config.yaml
hidden_size: 96
head_dim: 32
rope_theta: 10000.0
bias: "none"
parallel_block: true
init_std_up: 0.057
optimizer: "muon"
Each number is 50 + 12 x the weight over the matrix's rms, rounded and kept within 0 to 99. Layers, rows and columns count from 0.

# layer 2 MLP gate, 192x96, rms 0.054, rows 53-77, columns 0-95
53 42 67 49 60 61 46 55 48 53 61 29 48 57 67 58 56 51 46 49 47 55 49 53 53 40 58 72 48 39 39 45 55 51 53 51 55 56 48 52 41 55 55 50 60 63 43 44 44 57 60 51 53 50 45 40 52 74 49 57 54 45 49 47 54 59 42 50 45 40 59 58 47 50 45 48 47 49 38 46 47 54 50 46 47 59 56 57 56 55 48 52 47 43 47 53
70 26 43 68 44 55 62 62 77 36 71 99 67 51 51 21 74 59 74 49 59 48 42 28 72 37 58 48 52 43 46 33 66 52 72 53 45 52 68 53 55 63 58 50 48 52 34 60 52 65 80 50 51 40 69 35 52 23 55 27 66 48 48 12 38 43 20 65 47 46 41 58 34 36 80 59 51 42 45 43 49 27 40 63 44 72 45 31 50 35 57 68 46 51 68 45
45 47 56 50 45 45 39 43 44 46 32 48 62 41 54 48 46 52 45 48 54 38 52 44 41 29 48 49 56 38 31 48 45 57 42 53 47 42 47 37 48 61 61 43 57 54 37 39 54 25 43 42 65 58 49 40 62 54 54 48 51 38 64 47 49 51 48 47 56 54 51 57 59 35 54 54 64 50 46 46 59 38 42 43 61 38 49 48 50 62 41 32 64 67 52 49
40 35 45 54 55 50 55 58 53 30 39 54 56 54 48 49 53 58 49 61 61 58 44 56 69 63 60 49 56 41 40 41 52 43 48 43 58 35 45 37 41 53 44 49 48 45 49 48 35 41 51 51 51 52 46 35 59 40 37 51 62 35 40 47 44 54 30 45 53 37 48 51 55 46 35 50 54 45 41 46 59 46 51 44 42 71 44 45 49 54 59 42 36 46 53 33
43 49 55 42 60 40 36 48 62 61 49 39 56 47 51 51 51 62 53 45 67 54 39 47 50 49 66 37 60 57 48 32 54 50 49 47 44 50 38 44 52 39 50 50 52 49 54 59 48 49 49 63 56 60 50 54 40 43 45 45 56 59 42 51 40 54 54 67 50 48 51 38 56 58 59 53 40 75 39 47 53 49 50 49 52 64 46 41 37 33 44 44 45 60 43 52
49 42 56 38 46 73 69 73 39 52 39 93 36 50 20 39 63 48 54 55 91 67 82 30 60 35 55 32 56 78 41 64 47 64 84 43 40 48 63 21 43 54 43 54 47 23 49 83 56 26 37 79 42 46 49 57 46 18 63 41 29 65 57 70 47 50 63 41 45 86 38 75 30 54 60 40 58 30 60 23 45 52 43 77 64 38 51 66 70 48 28 47 59 42 26 73
62 46 50 58 64 65 55 38 62 34 61 27 55 62 72 63 68 37 44 54 39 45 46 58 36 71 64 72 55 46 38 61 75 47 54 51 53 62 55 65 38 55 59 53 62 45 64 48 48 33 44 34 47 44 53 54 37 62 21 57 62 38 51 47 52 71 20 35 50 61 61 60 45 62 29 38 54 56 50 29 45 63 60 47 77 67 79 63 53 49 69 46 34 44 51 56
56 54 61 59 58 46 41 55 50 40 64 37 48 44 50 54 56 46 52 49 50 60 56 41 62 55 71 33 55 49 51 50 49 47 56 57 42 56 50 40 49 48 59 45 52 35 44 55 43 14 63 53 36 42 60 45 39 46 50 44 39 43 53 31 56 53 45 60 42 41 62 44 54 46 49 32 51 53 44 40 42 52 44 52 49 60 52 44 41 39 35 66 61 54 54 32
59 44 38 53 48 48 62 41 69 31 63 47 47 56 45 35 50 60 54 50 47 50 42 54 32 54 45 56 47 37 52 34 51 45 48 59 49 43 42 60 48 52 50 48 56 40 51 42 37 50 56 44 51 55 58 44 55 46 47 47 46 64 40 53 48 50 38 51 48 47 32 33 38 40 31 51 33 41 56 74 36 45 44 65 59 60 44 36 56 41 52 63 68 48 49 53
56 58 47 46 46 46 35 42 36 64 56 43 57 56 46 46 40 46 49 38 46 61 46 52 53 37 42 35 55 55 40 46 50 55 56 50 44 55 49 52 45 61 51 48 63 51 53 47 44 32 48 59 56 36 46 59 51 43 50 46 52 52 47 49 46 52 66 55 47 44 57 47 55 58 54 51 49 50 57 45 42 68 40 48 52 37 55 57 49 42 50 51 51 62 50 48
50 45 50 49 48 54 38 43 53 44 44 51 57 53 48 52 55 45 58 52 59 54 52 56 43 44 53 53 62 48 41 71 55 48 46 45 57 58 56 46 41 38 50 54 36 54 63 58 44 30 67 52 53 47 40 62 43 47 41 49 44 51 39 54 52 53 51 52 55 60 48 48 40 58 50 48 51 53 55 51 49 51 58 36 47 51 67 47 57 63 26 50 62 46 39 43
48 33 56 67 50 48 37 50 35 54 75 29 47 50 55 44 53 49 55 52 58 52 34 46 55 38 67 47 55 50 54 50 65 46 38 48 50 57 53 43 51 47 43 57 44 46 43 46 41 46 41 39 43 58 51 55 34 47 59 61 53 48 54 59 60 57 47 46 47 45 56 50 47 48 41 48 45 51 46 48 44 51 37 50 45 78 40 61 37 50 69 47 36 36 42 44
67 49 40 57 49 64 82 62 30 35 38 82 65 53 23 34 39 50 64 53 48 51 59 36 34 57 57 06 11 26 46 57 53 50 51 62 34 70 82 56 47 57 50 65 31 49 41 60 70 49 19 63 47 69 63 70 44 32 43 29 64 51 75 59 45 42 58 61 37 62 60 56 69 57 68 32 41 38 50 18 40 52 67 78 51 47 27 54 30 25 55 80 58 40 54 82
50 50 40 51 64 61 76 48 47 47 46 81 51 46 38 46 69 53 54 54 55 52 55 51 34 47 55 41 42 50 51 48 45 43 49 54 56 63 36 40 59 46 57 61 55 46 50 62 52 26 51 48 53 46 59 52 44 58 58 69 46 48 64 57 43 25 50 61 58 79 49 68 60 56 50 37 54 34 46 53 45 57 35 66 76 50 62 53 65 40 58 22 50 38 38 72
43 27 68 46 55 57 58 48 37 35 27 31 35 54 63 60 46 38 56 64 46 62 48 49 44 70 49 51 51 44 72 62 43 50 59 52 49 49 50 49 46 36 59 51 37 49 39 39 63 49 40 46 48 53 51 51 65 39 39 51 43 53 50 50 65 50 44 30 62 56 43 42 36 69 40 49 40 35 51 42 51 45 66 40 63 64 50 50 43 46 45 50 40 61 24 69
50 26 43 43 48 74 41 33 45 39 59 31 64 45 52 41 38 60 40 31 43 29 46 36 83 34 41 54 53 64 48 51 51 54 65 51 40 59 29 58 46 48 44 61 51 41 39 53 25 54 79 83 69 45 45 30 40 55 48 39 32 49 58 62 44 52 50 41 39 32 48 55 46 57 45 35 48 65 40 18 54 57 41 39 39 79 49 42 51 68 54 64 58 47 44 24
30 67 55 29 59 64 51 64 37 60 55 30 55 61 52 75 38 38 31 35 40 32 48 57 64 30 38 57 65 79 31 45 41 53 47 58 53 65 33 67 53 42 63 45 53 46 48 62 42 46 31 48 48 50 18 58 64 77 51 42 43 51 63 43 24 43 69 63 35 55 62 62 24 40 56 52 41 50 46 21 55 49 28 45 57 87 66 54 35 57 52 37 21 53 47 41
66 53 57 53 68 48 48 55 59 43 43 58 53 57 31 57 53 49 47 48 46 43 51 46 54 55 46 41 52 37 51 53 48 47 42 53 55 49 47 56 51 53 61 58 31 45 40 52 48 45 56 46 52 49 41 42 59 58 41 42 46 46 56 38 64 56 52 52 46 49 52 63 34 61 47 48 46 51 41 53 60 48 57 46 61 62 40 53 61 55 34 35 45 37 35 59
49 45 51 58 58 60 52 53 55 56 37 47 57 50 53 30 50 51 37 53 45 56 55 41 55 49 44 51 43 52 44 53 53 51 57 50 42 62 46 48 59 50 50 38 55 55 48 45 46 59 61 53 43 50 50 50 53 60 56 43 57 43 45 49 44 47 43 56 41 36 47 54 53 56 51 53 49 53 47 41 52 62 54 54 48 46 46 57 52 44 51 55 37 46 46 41
54 36 50 54 66 41 51 58 63 70 30 72 42 36 47 44 53 48 42 39 40 61 66 33 53 70 59 53 60 56 24 49 61 59 49 36 44 76 59 47 57 58 56 67 34 65 62 63 33 44 45 42 48 75 60 44 31 59 37 33 57 31 34 48 52 51 45 39 56 56 39 32 49 45 41 61 66 60 55 52 65 51 50 48 49 37 59 65 61 35 66 58 19 48 47 48
55 49 63 50 44 54 38 60 64 45 57 27 34 45 66 60 47 47 51 67 54 53 43 45 40 51 47 59 71 14 36 54 69 39 60 53 65 58 51 52 53 49 56 60 31 54 54 49 31 68 71 48 25 52 48 45 56 57 33 59 44 26 58 42 58 46 37 41 62 41 27 47 40 50 42 34 32 40 62 53 58 42 76 37 55 81 65 75 40 63 34 75 31 39 34 57
56 35 64 59 22 51 68 52 74 43 46 88 47 38 27 44 56 46 65 41 66 76 51 63 55 74 55 39 21 42 42 50 54 45 62 41 68 29 63 54 62 68 53 61 27 54 59 62 39 44 63 61 95 47 50 49 41 30 74 45 29 23 41 46 29 43 43 49 47 60 37 75 53 59 53 42 69 27 26 29 48 44 54 59 54 22 72 41 80 56 66 53 39 41 86 89
40 35 50 34 56 71 52 46 54 53 61 55 48 53 64 50 30 63 61 55 52 63 32 51 49 48 46 60 59 61 68 48 45 53 64 47 53 54 31 51 51 41 58 53 54 44 37 38 45 53 51 67 33 52 40 40 51 60 52 48 48 61 44 66 59 34 45 65 56 57 53 43 47 44 46 49 32 44 50 42 49 49 54 38 29 70 51 50 44 48 39 50 55 66 44 45
50 54 58 41 35 55 49 46 55 53 52 46 51 50 39 39 38 50 46 57 51 58 61 52 51 40 49 64 60 53 50 33 60 52 48 66 68 33 36 46 56 37 51 43 44 45 52 40 42 56 50 48 43 32 46 45 57 58 51 36 48 57 54 50 53 47 53 50 57 45 48 37 41 60 47 65 29 35 47 69 54 24 38 29 63 73 59 55 54 49 68 38 38 51 44 63
26 40 61 53 39 54 56 43 27 41 31 45 45 48 42 55 58 58 50 50 45 45 70 44 58 58 61 60 54 42 30 50 46 50 67 64 54 39 46 55 57 50 59 46 51 42 24 43 51 48 48 66 46 45 60 36 48 62 43 52 51 54 54 37 50 54 53 38 60 38 30 40 63 55 62 62 46 42 72 53 44 44 39 43 55 68 46 56 49 35 47 46 42 48 61 66
# layer 2 MLP up, 192x96, rms 0.0508, rows 53-76, columns 0-95
45 42 47 46 52 64 49 51 46 67 53 45 44 52 56 57 34 54 50 46 45 56 54 48 53 55 46 64 64 60 28 49 41 43 60 45 51 56 44 60 53 54 36 50 52 48 50 53 42 63 46 51 43 53 55 52 53 52 60 67 44 53 42 59 48 53 50 66 50 43 61 57 59 43 44 47 56 49 50 49 42 51 48 49 53 51 49 54 61 55 47 36 49 47 49 44
60 24 34 63 45 60 64 57 68 46 78 96 65 55 55 29 79 66 76 58 65 39 46 20 72 34 57 38 56 45 47 42 67 50 62 51 38 56 59 50 56 65 50 59 48 59 34 72 51 49 76 57 62 37 71 38 42 20 50 32 45 45 34 27 43 46 26 69 43 42 37 41 34 33 78 52 57 50 41 38 52 29 34 75 50 76 45 35 50 30 56 75 48 51 70 40
46 52 57 51 64 40 52 55 45 55 34 61 57 36 52 48 48 38 41 49 55 48 51 42 58 37 46 43 51 42 50 51 41 58 36 49 45 46 45 40 47 61 64 44 48 53 41 36 56 69 42 45 60 50 47 46 58 68 45 55 44 45 58 50 31 52 43 56 55 51 54 56 57 50 57 41 66 48 46 39 47 49 44 52 56 51 42 50 45 58 42 28 59 58 50 39
50 47 39 61 50 38 36 41 59 61 48 56 45 41 54 43 46 59 50 35 44 51 42 47 51 55 56 49 49 50 47 39 58 51 48 53 49 42 62 43 61 52 60 42 56 41 49 39 37 40 50 58 49 49 50 64 41 37 37 50 51 47 37 45 45 42 49 40 55 24 37 37 46 44 52 57 73 59 38 47 35 53 52 57 41 52 50 44 56 58 52 60 41 69 57 40
43 50 54 56 50 48 45 48 40 35 58 58 42 56 61 51 55 60 53 50 49 52 34 56 52 51 50 55 49 37 37 45 53 55 61 57 48 48 36 60 41 42 66 48 50 44 36 52 61 50 45 51 38 56 48 54 63 54 61 44 54 64 45 54 56 45 50 32 51 55 48 48 46 59 61 54 37 49 52 67 34 47 45 33 62 55 61 52 45 53 47 53 61 41 26 62
45 66 41 56 54 41 13 32 49 60 43 11 54 64 72 64 32 41 52 47 32 31 25 74 57 62 48 48 52 26 58 36 47 29 12 56 63 42 24 77 55 39 46 42 62 71 72 34 44 37 58 55 59 34 48 53 47 67 45 73 66 32 38 42 64 61 49 82 66 26 76 32 57 47 30 59 63 64 45 61 74 43 63 46 25 43 62 47 18 44 70 61 55 54 84 37
45 39 50 52 79 46 56 28 84 41 45 49 64 60 73 53 69 34 52 54 27 24 46 38 25 51 69 46 56 56 50 64 60 50 54 53 29 63 60 55 38 45 65 59 63 45 64 46 68 37 33 44 51 41 56 63 25 64 40 43 56 50 55 48 38 62 42 46 53 61 66 51 42 63 42 41 52 56 55 30 45 58 47 66 63 69 69 54 41 54 61 46 45 65 36 63
54 34 68 51 58 48 51 57 53 42 64 44 39 40 61 60 60 57 57 59 58 62 51 35 63 58 67 52 60 45 49 62 66 46 61 65 63 57 43 30 57 46 58 54 50 53 54 49 44 53 58 55 43 54 66 41 35 45 51 53 54 38 49 46 55 41 44 52 50 45 48 36 50 65 44 38 45 59 42 51 26 59 35 34 56 62 48 42 44 49 36 53 54 47 41 45
62 47 48 40 45 63 55 56 56 67 46 55 46 38 56 57 48 39 56 63 53 59 51 42 49 40 53 41 57 66 40 72 43 48 73 39 51 44 37 50 40 42 45 53 36 41 69 71 54 33 44 54 50 56 41 52 51 57 61 41 52 54 43 57 52 42 62 46 42 70 54 58 44 67 58 60 53 56 44 40 42 62 59 27 56 53 61 59 53 50 41 43 67 47 44 56
44 48 50 48 62 51 41 41 39 52 53 37 50 53 56 48 37 49 51 42 58 51 43 54 41 35 50 59 41 52 59 51 51 51 58 53 44 48 49 56 47 52 51 56 44 43 52 39 53 52 52 61 56 48 47 60 56 47 60 64 51 53 56 51 40 54 59 51 51 49 48 45 52 55 50 38 55 36 59 54 50 53 56 39 56 41 53 54 50 46 53 47 49 49 36 39
41 53 56 48 45 47 37 49 49 48 32 63 66 53 43 44 53 40 45 32 50 56 52 47 47 57 53 48 44 47 51 60 50 54 45 47 52 42 61 46 49 53 53 43 40 63 58 32 45 35 51 51 43 26 58 55 43 43 35 41 36 53 44 45 35 50 55 44 61 54 62 56 51 56 48 58 64 52 60 48 49 46 55 51 48 45 51 50 55 47 51 47 52 54 70 51
54 57 43 44 45 37 48 42 51 44 22 63 61 43 41 49 49 53 38 48 36 50 59 54 60 58 42 45 56 57 40 42 40 49 53 47 45 53 44 53 52 49 50 43 53 44 50 54 52 53 59 56 50 37 54 45 51 49 51 48 47 49 58 42 21 45 48 53 40 48 55 57 58 49 59 53 78 54 42 55 59 50 49 47 40 28 66 36 59 43 48 51 62 55 59 35
61 52 37 56 47 49 71 58 34 63 58 82 60 47 30 31 36 35 44 45 56 42 68 26 34 43 67 11 30 50 53 60 53 59 56 50 39 64 75 44 53 56 43 51 42 59 36 57 74 56 24 64 50 63 58 66 39 33 37 37 67 73 68 57 45 45 39 92 39 21 52 33 67 48 67 26 48 49 57 00 45 59 66 51 35 39 28 60 38 22 47 58 51 54 49 65
45 36 39 50 45 48 67 40 53 47 38 61 56 46 48 34 60 57 48 60 53 63 60 55 38 46 43 54 48 49 51 58 48 45 42 56 47 42 38 50 55 59 39 66 49 42 60 63 51 25 44 58 63 37 55 55 47 55 59 59 40 57 49 50 46 30 54 28 60 79 57 56 46 68 53 54 35 40 41 64 50 59 21 44 67 52 69 48 57 52 62 27 67 33 46 66
49 76 47 55 40 44 56 49 44 56 42 51 55 48 50 61 62 53 35 35 51 48 57 61 73 40 46 53 58 39 51 45 53 49 46 54 58 55 42 58 44 32 59 48 67 56 53 70 61 42 49 46 50 40 48 48 42 65 56 35 42 54 56 45 61 49 49 46 45 44 56 56 49 40 47 55 62 43 40 48 41 47 36 51 54 51 61 59 69 63 54 55 62 50 63 51
53 69 43 59 34 49 49 53 45 74 56 53 52 52 37 39 67 50 53 63 74 69 50 73 20 67 70 23 56 42 42 27 47 46 33 43 49 49 77 33 53 41 41 37 48 49 52 58 59 24 48 31 39 51 63 49 53 38 45 69 74 40 45 49 65 41 45 66 53 62 55 31 63 39 54 54 59 39 69 65 56 39 56 61 52 28 20 52 35 49 52 61 28 63 62 55
37 64 58 34 52 52 40 62 34 58 67 38 58 58 52 64 41 42 28 38 32 33 52 56 68 28 41 44 49 71 39 34 45 49 38 58 47 70 36 67 52 48 60 36 69 41 54 52 41 51 36 49 43 43 20 67 62 76 53 50 32 53 63 41 18 45 53 69 38 55 68 61 26 49 60 46 47 51 39 26 52 52 34 51 43 69 66 44 36 56 55 39 23 57 45 34
48 58 44 50 36 53 56 48 47 62 42 54 46 41 57 44 52 54 54 53 48 51 47 60 46 46 54 53 46 53 54 41 57 53 56 47 40 46 59 42 46 51 53 46 56 55 51 57 56 46 43 56 41 48 63 67 51 42 51 49 61 46 49 61 41 43 45 37 52 56 41 44 67 36 55 53 56 48 53 45 41 55 44 56 55 40 64 47 31 41 74 61 53 56 63 47
48 49 57 43 49 42 53 58 60 62 63 57 44 48 36 48 52 49 54 63 55 47 46 53 41 46 56 33 57 56 47 43 57 53 49 46 55 45 51 37 56 49 53 46 43 44 56 58 46 36 38 58 35 56 52 50 49 52 57 49 65 49 57 55 62 47 53 53 42 53 45 51 45 53 52 56 37 52 52 54 58 58 48 50 53 51 49 52 46 47 41 35 58 48 40 54
49 45 54 62 74 53 49 61 72 65 43 72 51 35 45 42 46 41 43 41 39 61 46 39 51 60 43 48 59 62 27 52 52 58 46 30 42 69 60 50 44 67 58 64 31 62 61 71 23 55 49 47 29 59 50 53 33 55 42 35 69 32 40 45 50 55 56 47 55 44 35 32 36 43 53 61 53 51 59 64 73 48 59 47 50 41 57 89 51 24 63 75 23 48 52 47
43 51 34 63 37 74 46 34 23 69 45 33 57 54 31 10 44 51 34 33 59 42 56 54 64 24 48 61 31 67 60 61 48 49 37 48 34 48 56 38 34 48 42 60 58 54 39 43 65 71 53 50 52 46 64 64 49 57 71 53 49 60 63 62 52 57 62 45 38 60 63 42 63 50 55 60 53 55 39 50 58 41 39 64 43 36 36 47 61 50 43 43 65 54 44 52
62 38 57 49 42 68 62 61 61 52 56 84 42 53 42 66 59 47 76 50 82 85 44 52 52 76 68 57 46 50 47 59 66 48 60 42 63 42 50 62 63 49 44 65 29 46 63 77 55 61 62 54 76 40 34 30 37 59 75 46 49 46 35 56 38 39 61 48 45 73 32 68 47 68 45 37 56 28 23 41 47 57 59 45 53 34 82 52 94 52 67 52 67 27 56 90
47 47 54 43 63 71 48 49 48 53 55 44 44 53 66 41 28 64 56 53 50 59 27 55 47 38 39 61 59 51 57 48 50 49 64 54 53 44 33 52 38 52 53 61 55 56 47 41 50 52 52 67 37 48 34 46 59 53 51 56 53 65 43 56 58 46 47 65 54 46 48 56 42 46 46 50 28 50 46 43 48 54 63 42 34 68 56 49 47 53 36 44 62 65 49 47
44 70 54 49 41 43 39 49 49 59 44 41 65 48 38 45 41 42 52 45 44 49 58 56 54 45 52 44 42 49 50 18 46 55 47 62 62 39 44 50 45 36 55 24 60 47 46 43 37 60 59 55 30 22 37 41 62 63 43 31 47 50 56 48 48 46 40 52 54 45 58 56 50 55 46 58 48 40 51 49 58 35 34 31 54 66 73 62 55 51 68 31 32 68 50 63
# layer 2 MLP down (transposed), 192x96, rms 0.0473, rows 53-76, columns 0-95
56 49 53 58 59 47 44 43 50 62 42 49 34 53 54 38 60 50 41 61 50 46 59 41 45 41 60 61 49 55 53 46 42 51 50 50 58 50 62 53 48 45 61 59 45 49 49 51 42 59 50 56 55 53 48 41 40 61 53 55 47 54 68 52 66 63 51 54 44 53 55 50 53 47 41 57 44 55 47 46 44 63 49 48 30 42 55 49 53 50 49 49 40 54 41 63
48 57 23 47 41 28 24 36 63 69 55 37 34 51 50 26 50 11 39 43 65 57 56 44 45 63 28 47 20 65 59 22 67 55 42 58 18 50 50 58 39 47 17 66 55 36 36 53 40 42 56 48 52 73 39 31 60 59 53 60 90 70 43 42 22 62 33 42 50 64 57 60 48 29 36 39 53 69 66 47 77 51 34 56 44 46 38 35 15 54 43 16 61 60 50 47
61 36 24 52 63 44 39 57 50 51 52 51 59 60 49 39 57 30 50 50 63 64 44 42 56 59 45 58 44 65 68 44 63 37 40 47 36 46 45 42 54 51 46 52 42 43 62 46 54 57 54 54 41 40 46 56 33 48 41 66 58 66 42 65 53 55 58 51 52 47 41 37 52 43 41 42 46 51 51 53 33 52 60 63 32 47 55 53 54 53 52 63 43 43 50 49
38 58 51 37 55 52 57 60 53 50 51 50 46 59 60 36 54 56 51 53 53 56 56 59 46 57 49 51 44 52 35 54 57 50 57 42 45 53 34 40 43 40 39 49 57 47 31 40 54 54 37 33 56 48 64 52 58 55 52 60 59 60 49 50 44 53 47 64 44 27 46 50 39 44 57 52 34 42 51 53 62 53 40 54 42 46 44 51 38 57 52 47 52 61 46 39
49 62 48 54 66 45 72 56 50 41 39 54 50 45 47 64 51 62 35 56 49 48 52 54 46 55 37 54 58 42 49 45 45 37 55 53 52 39 41 55 57 39 46 49 45 43 52 44 53 38 47 60 40 46 36 58 49 52 58 37 56 55 51 51 36 44 48 57 56 47 54 60 68 48 54 51 47 58 54 70 50 43 53 51 61 45 46 30 52 48 50 45 64 50 51 57
68 35 39 50 52 53 65 83 52 32 60 42 49 56 59 61 48 89 73 72 70 51 45 66 42 54 34 53 49 54 60 64 27 50 72 51 79 69 62 46 60 53 37 48 55 40 32 46 63 42 45 46 05 27 48 50 43 62 41 55 34 43 32 56 27 64 26 47 52 36 61 54 58 48 40 35 54 57 30 61 56 74 62 58 72 61 62 48 99 44 31 75 15 42 35 27
48 71 62 44 26 52 46 43 28 47 40 56 40 21 42 58 42 46 36 55 45 57 31 65 51 38 09 42 57 46 36 49 60 50 33 38 64 43 53 37 34 52 41 54 58 62 30 50 34 56 48 66 48 38 38 51 43 12 74 44 68 64 50 67 55 30 57 71 56 34 72 52 59 65 67 59 53 66 67 56 50 56 34 48 41 19 47 70 60 51 39 42 51 76 50 42
39 56 28 57 55 55 35 40 50 55 40 50 49 63 46 48 73 46 38 36 39 47 58 56 42 45 51 56 47 53 51 32 65 50 42 40 74 52 49 55 48 49 54 55 49 52 36 45 59 35 35 47 51 53 47 59 50 45 67 57 65 65 49 68 44 51 39 51 56 38 44 40 61 57 58 56 36 62 53 40 50 25 36 48 49 29 32 48 46 59 46 50 61 52 61 55
53 39 51 56 49 39 40 48 31 53 57 55 63 61 56 49 55 57 49 48 60 54 58 54 70 51 56 37 48 61 65 50 40 50 58 40 41 51 51 46 53 52 36 56 51 41 41 41 52 51 44 35 39 55 44 56 37 49 69 41 66 46 53 53 72 55 53 57 53 56 51 67 60 42 70 37 68 56 56 57 51 69 54 44 57 38 61 44 64 45 31 65 42 50 45 65
44 57 51 52 49 38 46 53 56 57 53 40 39 65 50 56 41 57 34 52 39 53 44 55 46 46 47 52 50 51 44 48 46 58 48 52 51 48 59 64 51 52 57 58 49 61 47 42 63 52 56 58 49 51 51 44 56 55 52 65 59 51 49 47 48 50 49 43 51 59 43 52 49 50 47 49 48 42 54 63 41 52 49 51 57 55 39 54 57 43 57 44 57 50 48 43
48 51 53 47 44 46 46 52 39 49 43 55 45 41 40 62 43 28 51 45 62 51 56 55 48 36 50 59 50 48 49 66 67 64 63 50 62 52 57 40 45 40 48 46 51 53 50 43 50 46 49 52 38 66 52 63 55 47 45 50 47 55 49 57 46 43 47 46 48 51 59 39 56 46 44 39 47 51 32 68 44 49 46 49 40 41 46 57 65 61 48 42 57 52 56 46
39 48 53 63 50 45 60 47 50 58 71 35 47 44 51 65 55 49 53 55 64 45 45 53 47 35 62 60 60 42 43 40 36 51 58 46 41 54 68 42 44 43 48 62 37 47 46 39 39 41 44 42 50 53 49 46 32 47 54 69 50 51 51 53 55 51 56 41 54 54 39 61 40 49 35 66 49 42 51 52 45 55 38 47 51 51 44 56 37 55 58 46 33 47 58 60
45 34 39 55 54 18 50 39 35 45 61 57 53 43 47 58 43 13 27 75 23 44 52 63 68 41 48 47 77 51 81 43 56 67 31 42 56 57 36 49 33 50 37 78 72 54 62 59 32 25 40 48 28 48 39 48 78 58 66 49 31 70 46 56 48 37 45 29 54 09 43 36 59 45 53 54 40 46 36 38 40 47 58 00 25 41 66 68 50 08 43 38 46 59 33 76
52 47 46 52 52 44 50 48 58 57 44 55 50 49 39 62 61 34 49 56 64 42 61 40 42 47 59 25 62 51 64 50 59 54 56 60 51 28 56 53 42 60 45 50 38 52 54 28 51 53 52 63 39 52 46 40 49 49 63 53 53 26 48 67 39 45 58 51 62 46 42 39 42 46 56 38 63 50 53 74 43 54 46 54 56 49 58 41 51 61 38 34 64 53 49 34
59 49 60 31 49 62 49 46 44 52 45 44 62 53 53 49 40 46 41 48 56 54 45 70 35 59 57 39 57 50 51 57 56 36 58 55 48 55 54 58 52 71 58 47 34 47 48 46 57 52 43 48 43 54 53 40 53 42 34 50 38 56 61 49 45 62 50 50 46 44 41 58 39 60 51 32 40 48 44 52 58 33 53 47 40 51 60 35 54 52 40 43 46 56 52 35
51 39 38 55 08 69 76 41 41 69 59 54 76 35 42 30 59 92 58 31 45 36 54 75 65 50 74 49 58 37 57 59 64 37 51 52 58 47 33 38 48 49 53 42 23 43 54 41 43 59 38 78 55 64 56 26 45 45 43 52 44 35 39 47 43 30 39 50 46 45 52 46 47 62 52 43 53 33 55 30 56 46 41 40 46 50 34 53 36 70 35 51 38 41 78 55
63 61 58 52 75 35 50 72 55 61 27 55 43 71 42 40 46 51 53 67 43 51 30 68 38 82 34 32 17 85 71 54 38 52 40 33 18 39 46 27 36 58 55 69 38 58 35 49 62 50 45 60 39 46 34 30 72 53 69 56 44 58 48 68 67 45 42 65 59 46 49 40 37 39 35 64 46 32 40 78 54 65 45 80 47 54 52 36 66 61 34 41 72 53 39 38
55 50 60 63 51 56 58 49 41 59 45 55 41 51 52 24 54 53 60 47 52 50 51 43 55 59 58 55 39 37 53 49 62 40 63 47 62 45 49 56 56 42 57 43 47 54 47 47 38 39 46 49 66 47 53 45 55 57 37 48 50 56 50 45 42 63 62 60 43 34 47 48 33 51 53 55 41 49 66 53 72 36 33 63 40 59 52 59 56 61 57 52 48 32 54 56
55 50 53 49 47 52 49 52 56 47 47 64 61 48 44 46 48 38 56 40 48 52 48 55 51 62 51 57 51 58 48 51 49 52 48 51 64 57 46 48 51 52 53 58 52 53 61 48 60 52 51 53 52 42 51 63 52 43 43 47 42 49 53 50 48 45 37 42 52 42 47 44 43 53 52 46 34 43 58 49 52 37 44 41 50 52 51 41 53 51 45 55 62 54 41 52
37 55 70 47 31 41 23 52 63 35 21 39 61 53 39 43 49 24 67 26 31 35 31 42 47 49 49 67 34 42 54 50 66 57 31 52 44 29 54 30 40 49 44 35 48 57 58 46 56 54 45 39 54 31 58 60 77 31 56 55 60 38 47 51 61 39 64 45 62 53 46 49 48 44 59 49 31 15 36 40 59 50 48 53 39 62 50 69 51 59 53 57 73 34 46 26
55 45 57 54 36 51 41 60 66 54 55 49 47 44 40 43 44 48 46 47 53 50 36 47 63 49 32 36 46 51 73 60 56 65 75 46 54 57 45 48 48 38 40 51 42 56 53 53 47 54 52 69 33 73 36 41 68 78 41 38 24 46 59 42 47 34 50 52 44 62 49 72 68 40 36 27 49 46 49 49 45 47 63 79 47 53 62 45 43 55 47 66 65 53 45 34
36 59 77 41 74 27 59 52 67 31 36 77 88 57 55 40 80 33 33 40 54 65 44 30 59 55 60 61 52 50 55 39 75 48 46 57 44 60 60 57 48 40 33 38 45 53 51 48 53 16 35 53 39 66 21 44 53 72 50 54 65 37 73 57 32 54 42 45 44 59 43 37 50 47 34 39 48 51 61 91 22 58 51 52 38 34 53 29 70 75 37 47 82 41 28 23
43 36 48 48 58 42 62 49 57 49 40 47 17 44 35 58 49 59 37 53 50 47 58 43 56 53 49 49 43 41 31 52 45 31 43 50 55 58 56 59 29 47 51 50 62 50 44 70 44 54 50 39 36 50 40 59 64 43 50 55 52 46 46 40 52 43 73 62 57 38 59 54 32 72 37 56 48 58 46 70 55 55 39 54 46 45 43 71 42 47 51 45 44 48 50 48
46 67 36 49 57 36 45 44 61 36 50 48 46 70 53 63 51 39 44 54 33 50 30 63 52 53 41 52 41 58 57 43 57 65 47 53 34 64 73 52 49 62 72 68 66 72 51 39 51 57 51 59 41 54 43 45 38 45 71 56 45 49 64 56 43 55 60 50 53 53 32 50 51 36 40 63 30 59 39 36 50 57 53 63 54 47 58 44 37 66 40 47 57 48 61 50